Part of a small language model's weights.
Size: width 256, 8 heads of 32, vocabulary 8192.
Each number is 500 + 50 x the weight over its row's rms, rounded and kept within 0 to 999. Layers, rows and columns count from 0. Numbers have three digits each. The size before them is the row's rms in percent of the matrix's.

# down: layer 10 MLP down (transposed), 1024x256, rms 0.0651, rows 205-304, columns 64-127
# up: layer 10 MLP up, 1024x256, rms 0.0677, rows 206-305, columns 64-127
down205 112:451496513427493528444577525602538551495457463549587432490480460428575519555455596496530569536448477617441496563436461525476462520466541477468531495469544442483492564546476530514472443507425539
up206 096:449488523511514556461424499440514504488427500445487432571457545418550421439514552405459520589480547542466558576506590564499484493456441470468540534551510525517558581506514445637566529578535549
down206 100:567522506527624454477537474523518510446491546557550458466503510542452505522546472633428453484454460545509459490467410543447451483509481497579530447514422567540544401472433473483470509472511382
up207 105:504427470398464540441486558547572472541478418483421482463512553502463617512504510470531380637567530590553487498463552456449525490534533484393533545490462488556529471470452470562621403423508556
down207 110:392457540527411544545549514438532475579498433468545557468504571606508524585468470619466516505552477562589459453417537433549531464564489528526408445549600532542533503426448483474440534487488502
up208 100:441455492557536492561438471561544532597570503538471496625561614550516506520486582484446479532521514468509572444460535478431540532478482452567519493503472529533533535488437447469530509468556436
down208 097:483485559406506497478464438516476438489479499471538468474509458459465571507460441492551391460466515476649445451490474376593533523527549488512442496439403474498506479498486423558511474586489524
up209 098:511501551478470498468510457510499527564505443505453480442512487463471592455558604549581526514499499539524533434486476539469547491488436627444481475467461564524470374531568465487430511375535496
down209 100:412573488459537587468529479469412488503469487533564626546517312466507505536467477494597400588488510525492430585498525541553483499468474423506486477497469471458506588462511538548515528445451513
up210 114:683492501552531572507539518543516427466507533466436432485461622535488540448526511414466532542468489469468422513575608439470473573421446467487478617494464583532423505471455430406489463436523527
down210 112:438515509550438511438444485488516491536548509608539459477542436494498450503517573500414404480541495492523587596464484424510522537514450488396484508517441422534586457617434506433496474530542478
up211 107:552466460438497559575574466476454468502494449532555449479503528464482516467538473549486458500506478466437547561546496555532434574554468574431508485470434410502507485473437451498550462498486464
down211 103:468465539443466552419533446526474498550592511499532466459485459453514587519426460511484387591569482571480517485547454519500489461534530468505539507462541457519496499504562557548518582497503559
up212 098:484482479462495481487585576625553489501603488406531438396526519497495541540520560404476436506523568558554474561402513447498517569443500505510424498435451505547445484550571476474547448484467455
down212 099:500507579580537617486576494565474424502488477448500484445423514452558433497466455590509424506381471550467547540516483526577543578562572547469536428518569525517494542376481440481466502435457474
up213 106:400418582564477483438516501537450440553503497445504427468531536495487419463487526555558499554413381534558516580490486400490549590520432533455485515491462536519539551504435530480538493540489469
down213 109:466558460544567476528477520494512510557495419422531539455486502414509538472578573476439511536523453487538511499586530553521543470476449465482503553552539506552437481480544561536546515532618503
up214 103:483552544468521439499591482579407465539492493550497454557430511562502533449487533510560504451468379438556446470498587535488563584489412479462494487517533509478576475425471500618600536500553608
down214 104:506531549524513505564545473552490452517487505443488488551568456533508518547502543492538480425515469382510537513448504507497447401566428444540424534550461370431512475502564380480523495551436537
up215 095:492495484520572559534521475531469587558462542528517432452505514440506499503465569592464516562491527500574553481529501396453355410466493488483552605529406472580532416548456502586541461448482430
down215 088:504516480437482538473517444549470436369524497484527482535486506642609537555543477547553563431468476552553543542452519488449528579518485506443514502456487506474515486451513472455477458543524502
up216 098:519352568504602489458553610469427536502474529525505503509422489520567478551563466554568473547545454407520521538501526498557378513457454486512548531501448413588496421531448544506546531425493420
down216 095:498455507535565446529468522496517437516530556452523510509564516482497466578580441521448388514499535549479453480584521527538539365522554596478511567539532590555520523541486484538442450518446624
up217 106:477466586445438486503541481552513366498471450491480432519491495520445490474573559384496547481539491401450512554444528509509473452480476557482499501477488593579478503521518416523530549465468472
down217 104:518424533557432438507467444511423493399484623477579554471468559379626543537503572567535544511455482457482538451540476437495498498581532487602498528543515486490541479503546548551500477475490511
up218 098:543515609438506503444480487493514464559472525475523424530517535456504493510568602529499508533503473473460429478499519585504537474480498536500500459493489536523472552484482525534516519525474510
down218 105:550585547543466488458477502501527527488450478470499457516416492455500545524579659548554504506515462493481465462477531537575488425522532478459462438558547536517484592512545450447412522563510424
up219 108:444546587448449467543552412450360494622486461558517436507425466454478543461526633548662536493505470554527490501504470446464490547498580537432492538542536544520510428518448541429508339556495448
down219 111:424401395507474521448569516428511438489418494476484513556515465444505528466494501474485536577546525555367498463578494402505467489453465501538516568555520518462524486532520623498502509531535494
up220 098:471402483520479442578512547611564529541487476425465476603617510444554448523544503439610515483483490478519489564441476443561509515492441395368479501430517499474457461485459492510562524522422473
down220 093:570501559470540584581507529416505527523456545449482468406444312435508433554520530467399521563490575466549521469508521584501494549479523525511516477503519456484466492483521583518479434512603520
up221 099:379520625508566486531576498502421508590429495439569430541497535453527500563554523519522587507516538488471462521513419429443380514466509454496508539567433467492556470450490496430531399436359465
down221 095:536406440504551526499397470491517501457517435593449567565565460472532529499504522594612522476458505472491531573498559474572583481520577571471476558520537478498464464498482484474431525496578422
up222 103:555522491492494438447504482461581497548550448552476459451383509498531538499510558586451519546610433529550551519519502505440481574439461416516514615494484570595466487545589525435521448514527557
down222 100:479418548501427511455465491527407412566386499439511537504499429522556429546467546564509453512492545446435442449437585455462509559551488577425563501563500508503487444555503439571524510557517369
up223 093:468460492439489550545500464518549537579460488447476514492518548532520422531525509516502535488519499399524511574505487554464426543474479550497480502402472485444514473514486478599590407515499475
down223 091:587476485485501584525412503612511575403537560537564484506506514541464511510509462501476508473534557508550452477546506521525514411506506414438545443477381530445517492448502541470442567514489524
up224 101:552539466524536500541517519455527498397469492520479450516446497467511427358507522441498607507509479562499578482410482593450470499477517450417465574489474537465482511473556451497458428536492597
down224 101:549545502463540484530545494463522430474484503457505379503528448517434484621384561611432434493505552494423493468518511468406398436544506540524479472435567492529427451580464511535574553479496460
up225 094:491472471464589502483618492548539536533568433428254442490447506545432530461606454400478540546439538495524515532451493517522427482485504490522503451481427603426476420432504558488487504503541456
down225 093:485527477562427467537426444511564503498451455528586509488548534432573423510470477498456455535536456485511482455483514479532463552523503541476487473497524434620494553543574506466525387509462476
up226 100:496510405504539500557505477475471490529524534464467425484482477558478556371673465421529533480478574531521520532428556519439483416536347495474447497455391517533457522415484477482514561541481542
down226 101:424484500573524638513503477561616547518456488496494489492510554546502401533447562487490468487501487483409587597567501570466427425514550485504433528504581519459435466555505439454558546435441575
up227 108:442422413490573553515613506463517560484536509457519444492410535488513527506513590405593602535535421519547517488578472530443449478493484464522452532552458590543522410452588431537522536627442539
down227 105:467546508487532513567510479464464466506589435585498475497576534549501569511564484552459503523413580551564509481397509549413497464440551426420459511514506452536473582461452467517509545432520572
up228 100:530500498485460583467495438501437454523487508451492498520470527459461571510588495556562456442584517508514521490553386534494428486494487491501486478545488566533537475492448492562635527466522542
down228 099:469482516467470537604520471461561582523495483492529486598439472462465460564522605460566501553480512480504426553459383491448515575581517458527517542403510456422557500466383583446530500461472411
up229 099:372563513488548446417478547510471459571505503517444479461515551413489505528467438501418460534527524498541489497445480484515521505444421506459564523398486450542519569508531476451478467466473415
down229 105:535543529500509460517545510434555580439472421421399570466494437499477479488471569540495573501507465454547523499492439552541495623506463506476430416503483397492516452496514565476517495594407563
up230 075:473504603524580501442576524519509506552427484500453402502514536447527428526479482429529514491469490579556450548416531482585581537448421447501535556427427600511521566452550461478477443449491486
down230 101:519462545459550568491643486582489484539434455407451453467490497420530527512505541475521513542527454535543537548483437519456474514449473442442463519495409576479475506454463476510477481465487510
up231 095:609464603531553589493464492480463530520423353505440501491432517436441489535551495566533588472567557424506561556532539537512441484469595457408443469483472482553509501482525412496521556521421563
down231 089:561491492455437424420521497410634425505528509433531471516476512553482541545505550414508456434525509522569448474512441439577562434561463481463590503489581506465606537573483588515537475493546471
up232 099:530541392476528562527452536582458476481441491360450427529462515481480459373545511463461477572511427538626430432480501544447495594497388532435534555378503481483487529451453520540495517472526458
down232 107:508454457471543469529433460463518550559572467448491510508560554415572488520494441475439469565430449488440515578542500416465539509527598485559504510486565597495425463508465524522472553534509487
up233 089:578412448543506503470514575563468480497438482513477490494534468512584399382480564535594552572557532592486591502529616428479514531500564444472519490513412547569498458470533437440465406526484499
down233 088:493573496416485491575536510459595540461459552401498473491500563593419570476582448552383552446443512517478570404530466522534533493458475466479435547434518377505519496563540535507494438580503487
up234 084:461477469509621495552481495484594508545400550508555450497500477492486487546456593554495472502471450540538427583460517432444526515433500410435459557524438433534460514534477511490486529481507534
down234 086:575476532547572516521507457545432532571522411531428528470519600495479494456556563511439490490549463474496555385554476497501491452527492477536513470589545485416564431472545462579448498590476431
up235 093:373513492498570584501530462450478566511356511466391549489503532438474447440494479465475565496474497479503585387444633553498458548482526531511534548430405453493417492429477402537443526544489566
down235 097:576509516489471387453534540550541415521568472463570366541533533622456488516512568520520449466634474536534391558478508441439572514559512468467526505548562543463580460515493544449564471522435422
up236 102:487419436434454567459548479472510475549474552456563505458469617467395603534475526453442458510636568498633503500504502515513496417544474525461616528541475410517524502549434454551495524532446470
down236 096:480476442497470555580523406475458542436502518542531465504544446487505408409510408549615510504451496436483439317585496569548549387527501574482475598470541470448401513486435493468416472541560536
up237 101:533484445467545547470502520498408541522495379392493426497506597373448430469560496466534560566566419530527557464531566537443580514450471453530533521474531568466469521515462484450487540494470651
down237 096:554509406426483520531465526444564396491508506566532523531487455515476458554422572462467514527459573528464493532422485449534490569476514533473557441540602422475410529468549472496548451528519484
up238 100:440530473489484463492474473466478438565504402493452488500420510496473502421516479458512536504508571502493431522553468576551511456495497454400499537504491590537466409438536504473532404532482501
down238 101:544487545458542523513579568520491462499410522443501527528527560408508499471435472479516439539452470540388504522465507409479610552463494551469498427451409500566423523550578353544511510525435504
up239 102:526471553515619551507534516505531463495455519494483395608499476516467536483533471478489520509483570456466419599444529516422351469435425501471465490472481546562488518508553485462587509470473569
down239 098:489483484441508564442427491465421480459424485502469495462523446521535491520483469504509535556529537546602461502500424399503537547508498451582527461432444423495433403470509575511586412514521551
up240 104:544552585441568559467441550518518443529452453465503470522558529508480561548513558480472452523529427521571472515502471568522418575428537417560536510582486458518460550528510496514543495495408461
down240 101:455516501459495576547508487538490562478579490521460490516533505510512525615503517547393462524514523487537425534442519429499442536509438605516481534538516345486479543434475491525526541495519582
up241 106:505551418434481469454497489558434506511561494569555504474531522508505613595522509498498505474477486540541529556437493478504536484502612481509507516439493542463407554464534443474509554449503487
down241 106:496491398474466567515492526414560598452473432577519568485492479436456469500453470520436501446471543523476488515496437522497474526498419579533512510439491408532486429391402566520590468452601479
up242 096:446459512454496509533454480492472503552532512478404469529394532453445460417544484479559426529462468455499480575475520518430507513493527554435442519493461537381427471442406530552555479514520488
down242 093:543544512508492506527500522419575434500455501557591479446493499407516474468519454518457566544533557544454510488520462449550561505481552429496503438544501469534543487510526537478464509548491415
up243 093:587409429511590562478585490593508520512454476548414489505449560450552525507445584551584490551493470484513482606506615544491526494526469491474566516494481409520458537438471522581381472523446483
down243 087:483532520475491428617518457556457528540493488455483388525485434539561494551571404446440439459514476401422512585427424463480516495522525532516523481519434578490537502488479429368540504536503465
up244 101:503460633431509580529507537480496507562393460421541553585485557517419558481543565580510432448571484545475505480454464510450415543518406458423474574483499464465527447463458446509477452502505453
down244 096:494498470570540590536432436600578611508563498595490489536502497484548537455592459429591501580489462440542501533602444455540497484479553451451503583499514492581555572589540555509521454440557534
up245 101:471506544442628496406431539560476445459555501499457535508493507565553422462495498527441526508569476635464559441475539558454435540525512519492499508401475517533565439536509506493498515390503507
down245 099:548493416439501518570577495485496575490513534445495487503485500474465520592509418511595535459588514458600532572440500482537426509504506429503411514433590426438507513493433546485477529648541476
up246 103:481494524485484571541432556562557591493509449511487476554487498462537444522442509578590517541594376502574481502490546474532447551482501485478512555458485516486430553500442460542546490485493551
down246 105:523471499504489541571531494490547482485492489477448563434576561395554453490578488460503533432480562546375528573559487501485512555472507568500494483433562573510467493583517500609548560491547479
up247 101:631488501487550585527589536540544551466451479474427436511456483469642522478508490463471574611427444457540378566492549514480512511527574524471511573431473480482416565453527386505432498574454503
down247 099:396492460466499458507505489536474515619475500508525527475512481564417533563446607586488421507556446489527468552481484555458484577445474478506501453506443430502558528472457507450527522497578471
up248 098:434452519465592523497608505582423511558560542534544471473517521547564527442546561503477551548485398471471502513492430490488557524413466471527483501531364512538537489533416607402509430542416518
down248 099:520425513466473512464405417404501402545491517520493525566550513496436468460468507519553479424480527501522499480536542469536627459521474511457524476510478521443527532487554455545496554495549436
up249 100:492509502499579504576497496460509511523423469499471496572503523482491514499540448492483530509614533553471559464449484487503425541519595482460482483479551508491558363507484383489461521500535419
down249 097:512493452453479457483514505506545535488532537561580471491531521442513494479528426458488463514496535511524474484520596491497639454498535485467520463568471440536488501474510502607487555577519513
up250 106:523496458462449510543482502445508451523428525502515562494525538488524563510551525519549529508563561487456558536567487484483433473471489412400547481437472465481521500538525370470536530456381548
down250 111:484543541543459487529490466486466390592607454531481435504600559440547525552455530444551539503475420445510597498507424412510563510547403530553537562532454503496518483497543490509451491460490461
up251 114:544461585506524497472489465494447452434557503547507495471525536601571533486508509496463564450492448394555485536467486562480558548435494532444449531469417579621511423425528467465473443519422488
down251 116:445493451433481589453557542434440545498528428527448541484529519478550531475524466476586475552514469529497413465467512515569471383375454498437569548528578461457470433478581484461521512503537379
up252 095:477512474509564531430541452533444460559375513461501518502509560404492458534532595471490453447534483493561430530508494406537619494530436554510519559511530540427455399528527438509427457528433472
down252 093:462490595506540504547469483474596511502593500447519350445509412543539495525509430500502498480435617472423559463432478571464464570471592438526479482497438514491477529453546554498460559494522470
up253 108:472445503502464608472562471519544459512439509456557561592475549484513614463485469562581481429565511482489524522456384486519486501514556467445496466497481495454502498524506360519563466532365431
down253 102:504516498445478457502542567478467517485579491517514434550447584451631637523587505569404466516450500448426440511558504467470511514489525572537551451440515437528500561544522535561512493510489518
up254 099:461481484506505566585516554498527507529541509410487451402419569530520453473459531486486512502546507531460612482490450473573474522457409515454500535492534488474506509511520517460474530599451482
down254 099:515544461474572469471515544448529383452436529565467538465477530478433528546494432499516556501548459458509588538544582533540552530506494477404440443541464522515473506462493489534498407510530501
up255 098:411392622499525498532467598558620537514540543570562467414509548557493480471503539438437430511520419474449479529463449472517417532456479489506531566473506528466502515508459477436523407486508473
down255 100:588492446577524531473428493535414445599480495557521435451538439471444433482500455554539403442539546493528533498554451461432536441513465498412514455501448455567535478440463473452529549537549502
up256 108:520464494446538597401614512535388524526538434473500530481424537524397627513575520423572569480592520526574456542528470476466468450499430410485488432501512609544501474473563492541519549450561529
down256 109:496471510426429509540525551430477525478479434468416496529512526508550471519580526487517582599515492470461522463418472577432540566575533556538528460544432423439396466541446425467542419512489471
up257 103:503501556611598480527555554501425553448503490491478435493524522544433525414459485485475591585478408588527542611493612560487447465438495468451446497474418491555560580482568408513481533453478543
down257 095:480521431457448514489504523412500533568486495492484595456503578517551542523540478542509444489541481533429451455536450416431537493546539574462554440476492485438583491425445594577456572515542620
up258 100:555600430383574433465525522542509448577461571494513508455488531506430453484544523568574526483591378533563424435463524473500474520419472473457493643417468489448462511458479503506483412477531422
down258 087:513591481555484503476475465510461529485558590499547397470549435474541477530402513491493445548433490488494485486436530577501468487450495535523562417521480516551567446511569610569456519436462484
up259 105:524527557481511586497539483565411558475501486486502561501531567423452530609454512454533465545538470554577577565516529396489558525469545426476431469461337529553466532509491503468414529543372530
down259 104:499574451525547443523497563356503446555476517505502485528441480489488501382426438447435535532450464529541507572456563535577456543450497462488519578498544446507525482475526555495554618521480528
up260 105:567483489528528468487527557501585437467479498468515476563556611483565536518477524435476483525507498483495464568508475466496535500469504498472489535471430578519469491504503384462538517609510476
down260 110:445516563536599570505466486482513558454588442492583515521427542496458468500386435492462354512420535515518478440496486505498466528583447466500558465473513508534526428562464582495603505542542460
up261 101:438537515506506545539476513466372518467383523503487569489421634550509466529439529532546558485511475495586454525444599542567488568499526438509543520410492413530466533543474483541474497485464465
down261 095:598486516475431465512527418404511537499507484531530531537538433513558564472570448451442549466388593485523472470415517502473492558462504533487462508472546482440433566402538495554465549457559587
up262 088:439508514467547398433482488541504457543503541427538524435529561530512439531492533439499533518523496595518530547463529437531488481509455517463530456500455467533540503567407378475501475471418490
down262 083:530498423496479628534423429493493553473518497521513468599553532440435547487514371558512476454541491387454428464540453561526512472586521458499440544453516491520518575543450469477544510496552501
up263 097:456515529484503536407379555624424502481456523518572567405445492383456471595555529534500568533528454470613470461462549548481524511427478542486558578464576432515433479479425551535484554536474532
down263 103:535563537493504424509545458517411554524573484508583468510494474498545532517359577509551443546436474525558422573440470512531514532521423570461506489507535516473518442490604528404496463494470517
up264 096:478472486556538459496472509538485482474511504482525460457491485506535497518425476451568467557425458479570482494494579550560397531492495520457493550443471460482470565384438463432408455574514441
down264 099:437477546478606579528575543566518473523508472495505566542551581522476489450415403458456461592559494479546439525554448479506580499477447469468554455487483483443484449498491576566549465444552543
up265 092:483417582464517629570456436554515519540461464487395453486567569446480417488506535457539472553422499523493583497528542501535461500481503518485508480525435520445430513478626392589529560442540507
down265 093:513540380466518478414565572482553499529555473505679493498444449590466472531489594597521461496631496521411394513536465524443440518526475516477554533598498461581493464443473534541475451509507489
up266 104:502368583513468496535544567502472558520439460477537391413431517530407463510489509416463584586548467599520481501492444489379462512424487492445440563429499576494478485561549490602523479514466533
down266 106:477544545514477537470510421516471556511468494509465534550474501532479538533557494514502559399421490513453571422481472590592460405506535534493481420547426522465491489498620405464443580497475495
up267 100:502518531557520428574543528517422502506495523532522464488434491474526511424554545409508544428565406501522578501412537514536460433483450389463462522526524460455470568458481502453528475470410485
down267 098:578481454475537584440477493491549428527518497453449492467508469478602501466493482499486410577578475563485538418514475504492503483567521543543469576545578542519507451544583479504498482529493493
up268 103:391451493441477457526440469511520599541393527500501479575452523514564478453533560585507475539562398425565482566507429432440552531446423476466556527482494472469492504565504512513524606458514514
down268 106:509453482543602430536430529490462453549469488486459519489538485507526442506540460439453489473396512496547508530458525407383555546550492499464483542401513495473490567501507434475515499456492607
up269 099:492414535493516537470623449497504498481524490462441469517487573397513483405541494448505475615428500548592572587498591447497425531480570473479482528453542481478365526491500457567575557597480549
down269 096:439466454507520425559487518414426492552553453483593575478468469558468522514402445507511433501593519471498477498433562525607500457512481500447400529517536617547474409447424513492559477537473462
up270 116:512439471559538513551500475518472452431550414489526474582498541545493554475519473432478508542496394517535505554402499559536483470433457404435419440543380611495481575491424483460507512538477564
down270 117:555440488386499479529463446480503414485526436516511465558590601548581449523474396567542536566529467589557536482568483452515478395445513522488481406604522470576479451495548597479447507499494548
up271 099:433442567438589504479533530475473453449485497465433564540480484391543473447589465517555541495537516454480426512514581481586512627396590529431466526506457587540435492501567486463473480519524532
down271 095:442540540366413428610517536525620482515510432580493499536493503595493550550422394499489550480582435494494568480402471485542473561479478438430472510444475503468490564533506551579482513419418545
up272 096:434434509461551474523454605513528483576523534417482549442435532514399454545498507512445392486506388548512535479489504456526541586493485462507550490430495485535445533522501471553530506488495507
down272 096:447472483488378410480470545469567554470479491551550488490541498478493473467569604505458530414456436507496468519587436427359480527450562499391469464533513392474510586461500534395507584495550602
up273 105:488371431505495584464528554485463555498499517509499534514534506448526559498511519467564528419512481495461494528497545510563534522508486528490613596513490424533412506487464435542447479498517500
down273 107:545476563557451546569490499468426530498496548514500524556517507474459481413528491555536512425544523420474463488540537471490468490510535413523503604562584450485550506545473539604441483487557458
up274 098:510525526504523480510505525511452507505461565439489523508545534512538504413465470508520492534464361547482505499481515567529610557508402537493414514424493521561474478442486437480400520615479454
down274 098:497558480368601460481499422388526530571481465471559526373373475431535512490553541528479512584499482408503431544460407603518460503474583481515523450524555556475487479482517540582495540467530443
up275 088:515488458502460486492494466506501427514479593500527422515586486517559539506500593421478410483542490549531619546519546470461506556519470518471534473473368421500520501501506461430465493500482542
down275 087:510552549480591510503484516473581425487352496508564500448431486490534466500442480541484477420471537549452519523506471506470578523469506395534421525458532464511479503591567474502392520495533426
up276 101:522450500523492464513558610555507448438473420378515526442511583383534560493466497467575492510477506595549558618453529468518499475510513374441468485433501521485477557445475491532548535489433470
down276 092:491478515559523638436509522489555435562485563507539528532463532371454561510479456424484472527480558456495516526461601347505538472561545465541597638511480459505430471477636522519447506513467472
up277 103:420500556401624481517531529459545513569428472545524485514552530454509546536545505534425594457504553578536497514367556560448462518443485419367493554445512552541562506488567486531502524420538476
down277 100:544524466480493634476509530520557451474556468405489464568419562488436485468580520509518504432560539575444407559484473462533527449453561550486506588546505527507409550497563494451519520462538539
up278 104:500509465447573535460454491468447494483490563513408455505476571490470407455487485486581529509533493509471443496549550462431482459485558524425557497465500464582499494577469493417481519549430455
down278 098:477433547526449430500466500526472480436500481509505504535454518514529501469475485525440608475433531531510567515380529544507605493505471480611441545462522419552460491406485511632500388507578543
up279 091:507453595495513402576532637482436473538476523528541496473449494472462466425580480504428562462524487518472509531457489517403432532478493454507480576528506513472542519477454556556574442425390490
down279 093:482453435486519601432479545474484528479550506518533541485564470503530542527553515466624495449523480512552505504528524525580593471504511560436488551454516464560499507526523445431433507495558415
up280 090:530440485485453526546470551525315500477500565509473444537479503467499540513593554410437423440469517513616515515500516503514431442477448488500478426495503434446504539564423460525523517544484480
down280 090:566538500488571516490507525514618535489440568386523517447461466552535343504392456549476539497595451543441506467515474472512582544478525473542516543515476555539494430413506528479476508402471476
up281 094:464566526461617500425528473477444529520531469535543490467609515513528445516516544523559544528442422528466440478476602425469459517434496447463619487448429509504376548398521470465388448569458510
down281 088:602493483445490543471462452443501554525530484541501494553506491451541585536455414516404556424482482500468471490526526491521511481544478476512473461555479499498525408540497431508530523446673512
up282 093:473478509538492458494495473486405442548512477559486475389452505505455488455589540451552556498541519592511556515525582423420462542499481387495618548508435498562530400463487584459449395504471479
down282 094:548550437464456567431487523484583421472539484498467527618609497437534481467463566499420504534496466477507480455434538557547583409449504524467468498577519519473503498506487460520505412623521452
up283 085:403435449495527541455489514505476509508496581506459477416451517549517424503603579437475515542515539621593567611406464493461476476471518493540526523374522470501456575476541548531440437566439507
down283 117:536507521472501643514612454574446498515470538424516465429491484508555494472551536459460487564443442580527553548545529515491500588408499515503501460511459586518485452459500483481434502545494449
up284 104:474551529430490493451562487508489467490465345449494437431439478562555513578472457515543523539501486530502489471555464415477471494546589520412493461488482520547416360528520526467475566474527407
down284 104:572561504500432499456481517448476448405435452553518603510503487476600547450523493569518507509442536566425519564448499441514476477549492594485533474409474496558425474535552491477478492515495474
up285 095:387431608496543481453482522515372447540513448469518443450479481519495452441565519503439576513464363568449545495431519517419429527413477489459545572483464571508542505414528561492454481529514522
down285 094:510472431503480559430508482557670470436603454423495523539500461504514456513465545473490509535461517493582509424506504432445487489533465539474489405586429450538504473507493575464437469516566425
up286 095:513510482545489494506627417474433548506444566462542481516491452491525572430577558483501491455542415516546534525441507442420542494472457514408522580490490560530554522402543493521527399515419556
down286 095:509574512398456467491572525557444451422483510512480485567482495475464471650546465552453483495464531499473539382520478485489550472596501578464494439429506581474476509508558462531580566395675492
up287 096:547451445511527520447447527522486485476518486460525491460465460430502531417514498637536545535489559555536514445438496494509478514439480533413548495427469521455482510503397518418393465480479546
down287 091:548495601479513539491509500536513517480570507507502524464510607572488484458538530445471501543495434480540550449475556543422410504434464511545541517547491567543488476506599547502505483545504513
up288 109:525502577520526596455483575557411506551502560429490404429459504466519523441573470522623601518568493482480557464473512421491428512472455537475580492539439493491502470482453392418486441505439417
down288 121:435464588465414516544587455521596501518503511501335505582512587533423466483476512474521518562514448427486592455527445493474494487521494561469473442500477465478541525598530440478493425527495463
up289 100:442563516457534519413554597536468435625491567540491497528420522538488552508623580542516457489568473421522544533532528387517568540544526471473513510446479441482418484547459415412475461490391472
down289 095:516440476443532352465562483391467598491445522451456510572444550385453534416475460478498491537479514547506377560567522557504460435473466526497509461572524513509528499450498516428567446529547439
up290 101:405517500467578492471491565495526482460491540527427466553524590578468547476554566534516531464530484503565351552490528531525487496540524444451422509429526591474440503513462472483601518477513490
down290 101:575473553472403421529517493502442545533477498553376550521511559469513444551540571496439516499493496524526515472526525529394531553490522502630566531489405530481558426558446483536589536445541410
up291 092:423506519450608415434352547570463635579511556530491445478496427524489348434509511566538517538458524573514517455557522501412542474459512494545547527450516504491487535477477532470385508496549518
down291 086:523489516518529528501514402479518472452469496426514546476470493447499649558525582433513503468530552403524459484512446441615431493563465485448516510466566555553444535552490519543509545506406494
up292 095:590561502470476362472541512493442554533461464528535452488425485506562503531527525520568497515575504524443467557518445432472534517412515487468389518522507511517535531422495474476463436469408425
down292 098:459456494565469471490601525542476445479526590541409514520500449477493523590482535468483456530439482432671542494582474506541556511547549587526527452465411459406419485505539527484442530598499502
up293 105:491467430500499578499568479450465549549430506492488530482494501488541618519528527533496478437537581524504480563478624587502534508509481566455528612463514429545470466452423463510417578466529535
down293 109:557530598472513513590458487483428507496537605556533543460534474501536489443529472510568530523602508410500514486504513505443517479528497461545536549500567485480516467536453443538412498481478448
up294 103:550521595537544545519605518531520448533434586465489441550547593444574520462438545485558499560544470545507445514536585478561473464462481365550520474497467547537539542495475529418542545482390511
down294 101:604532517533625530558493470459542571545561474515424523425569534552509490485529574493445462526462524430508435579552560532495498504476549485482399619514508520580488500411481441421472510465471483
up295 105:566558484398551525479464500566506441556543492530477471431586547624405454525462489448550543487540517491487437450447594437464396540470410404482481592492448567561494363521417435477524518422446488
down295 108:431486520519439578596432500526560471553478478468423442543578456485491552537540436488484470504463529469495554568455500497588483429542545499478466494568560473454490439482529393484563523447431445
up296 094:527492506513524505460486565534543500611490481453500506464574506505540451504535512514495488491530536605545526525429547455559526417498533551502463585470566537518571554507430476489458494513470516
down296 089:456594496504510509485516531525479535437487521503553448507485491413461419534553546501521529446556581499413494541484480517425437538460453518429463489532559437508474502566494534510471532527414454
up297 105:561548489501492509512557554512486440555530542458514467358500465433523490553447599543461442606566488512548560565472482497497535503424496517483461541514520557621407477531513524489467494592495524
down297 103:539474425499476421549435526471582459566451539554553590467564512556552473436474487468499483387416416470471571502498548553462435524512503519511503497416476494442587567490420472490460531530579497
up298 116:476556509479548503435540521516432536538476476458567564432550539505569566525477497507559483555468455604514453494393526567505517596345463527423583541479525611482411470487457526477491498615480520
down298 135:551557475534429461473486522534464476460513592461503441437645418557492471503551569603493426445433497482551468430426537501457514546433416586518537498523489533513446481472535436542518432565505525
up299 103:486536511489500519521565490581445468548466453529486519542482485523499586535544580475563475458534544477443507537471527559382466515459445499464352555523436551551451422527520443513464517501474494
down299 101:437488521542488467592511479459460493499432454453424470473457423585511506533437531564431525463489459487447574364414435554459420500442380444489581461479570430503426473486496591535430511578453564
up300 099:422516462567520468495608524487482475520480542437497533454455526546499430462463538503572504569463494662507434550501476560581522516471439562493500524574480576483469459461495476424441485657438467
down300 099:490516482525522442514497424546494486486512587607558520489546383523492427512493460518559457421509533452455490485466548502432486429425520505461427563475455563451452468568508511573474475480505491
up301 100:476511563422542597525498558457478496424498486503426599497488515432610465481522467421501506468464484545599479612425492507506491551411601446455438491436478603515443503396506487456495553532519418
down301 098:521458470483521490487530550453523453510502573519571585462490516519458504500453481562539500449527543520556514509425491526423442523498408592460542517449475472450506523414429521596551471458478525
up302 102:528563505478463506441594456555484419532525488485390506510504576555436575577572544418457446486537481486500493460552448519516521458525506564507461455532494468513547436500503353596576528555546474
down302 106:484521532548511499518507469466479503492453534433491540481594502511523451403411517464603484430498444504474576534563409524595478466547452401449479584480525435532494421485566476475493399526444505
up303 098:573522595490541488498466431537491527627500528486518391475507534494551490462480582499517568529495441462489519513546495520428404541404450554539556558487510499450519508514473502416444407513467597
down303 097:509450500506483543482457559492468463530576496503490494389562450453566536518430513517496466488456504484477561467455488513506490505581447522433439485521527465475532458572528425598547501538497428
up304 090:450480498586496561516484551538483587500459485525499487549476490427533471612570570487523537452456477573490588591472441457364499483556506455502437511462463472439520498547482525472456565529512495
down304 093:535502442518493431461514474515543491412591527479456507457508434445493332581477495473416462567414456438484503456463497521458496492498532505457483406582507540547474488581510465515569488512519529
up305 102:410506473495554456498527570465452507515489595515480440503463481533494410526472484502498497530505504522527551552545560591528453600391439529443546585520449514510478398523496466440436502411473453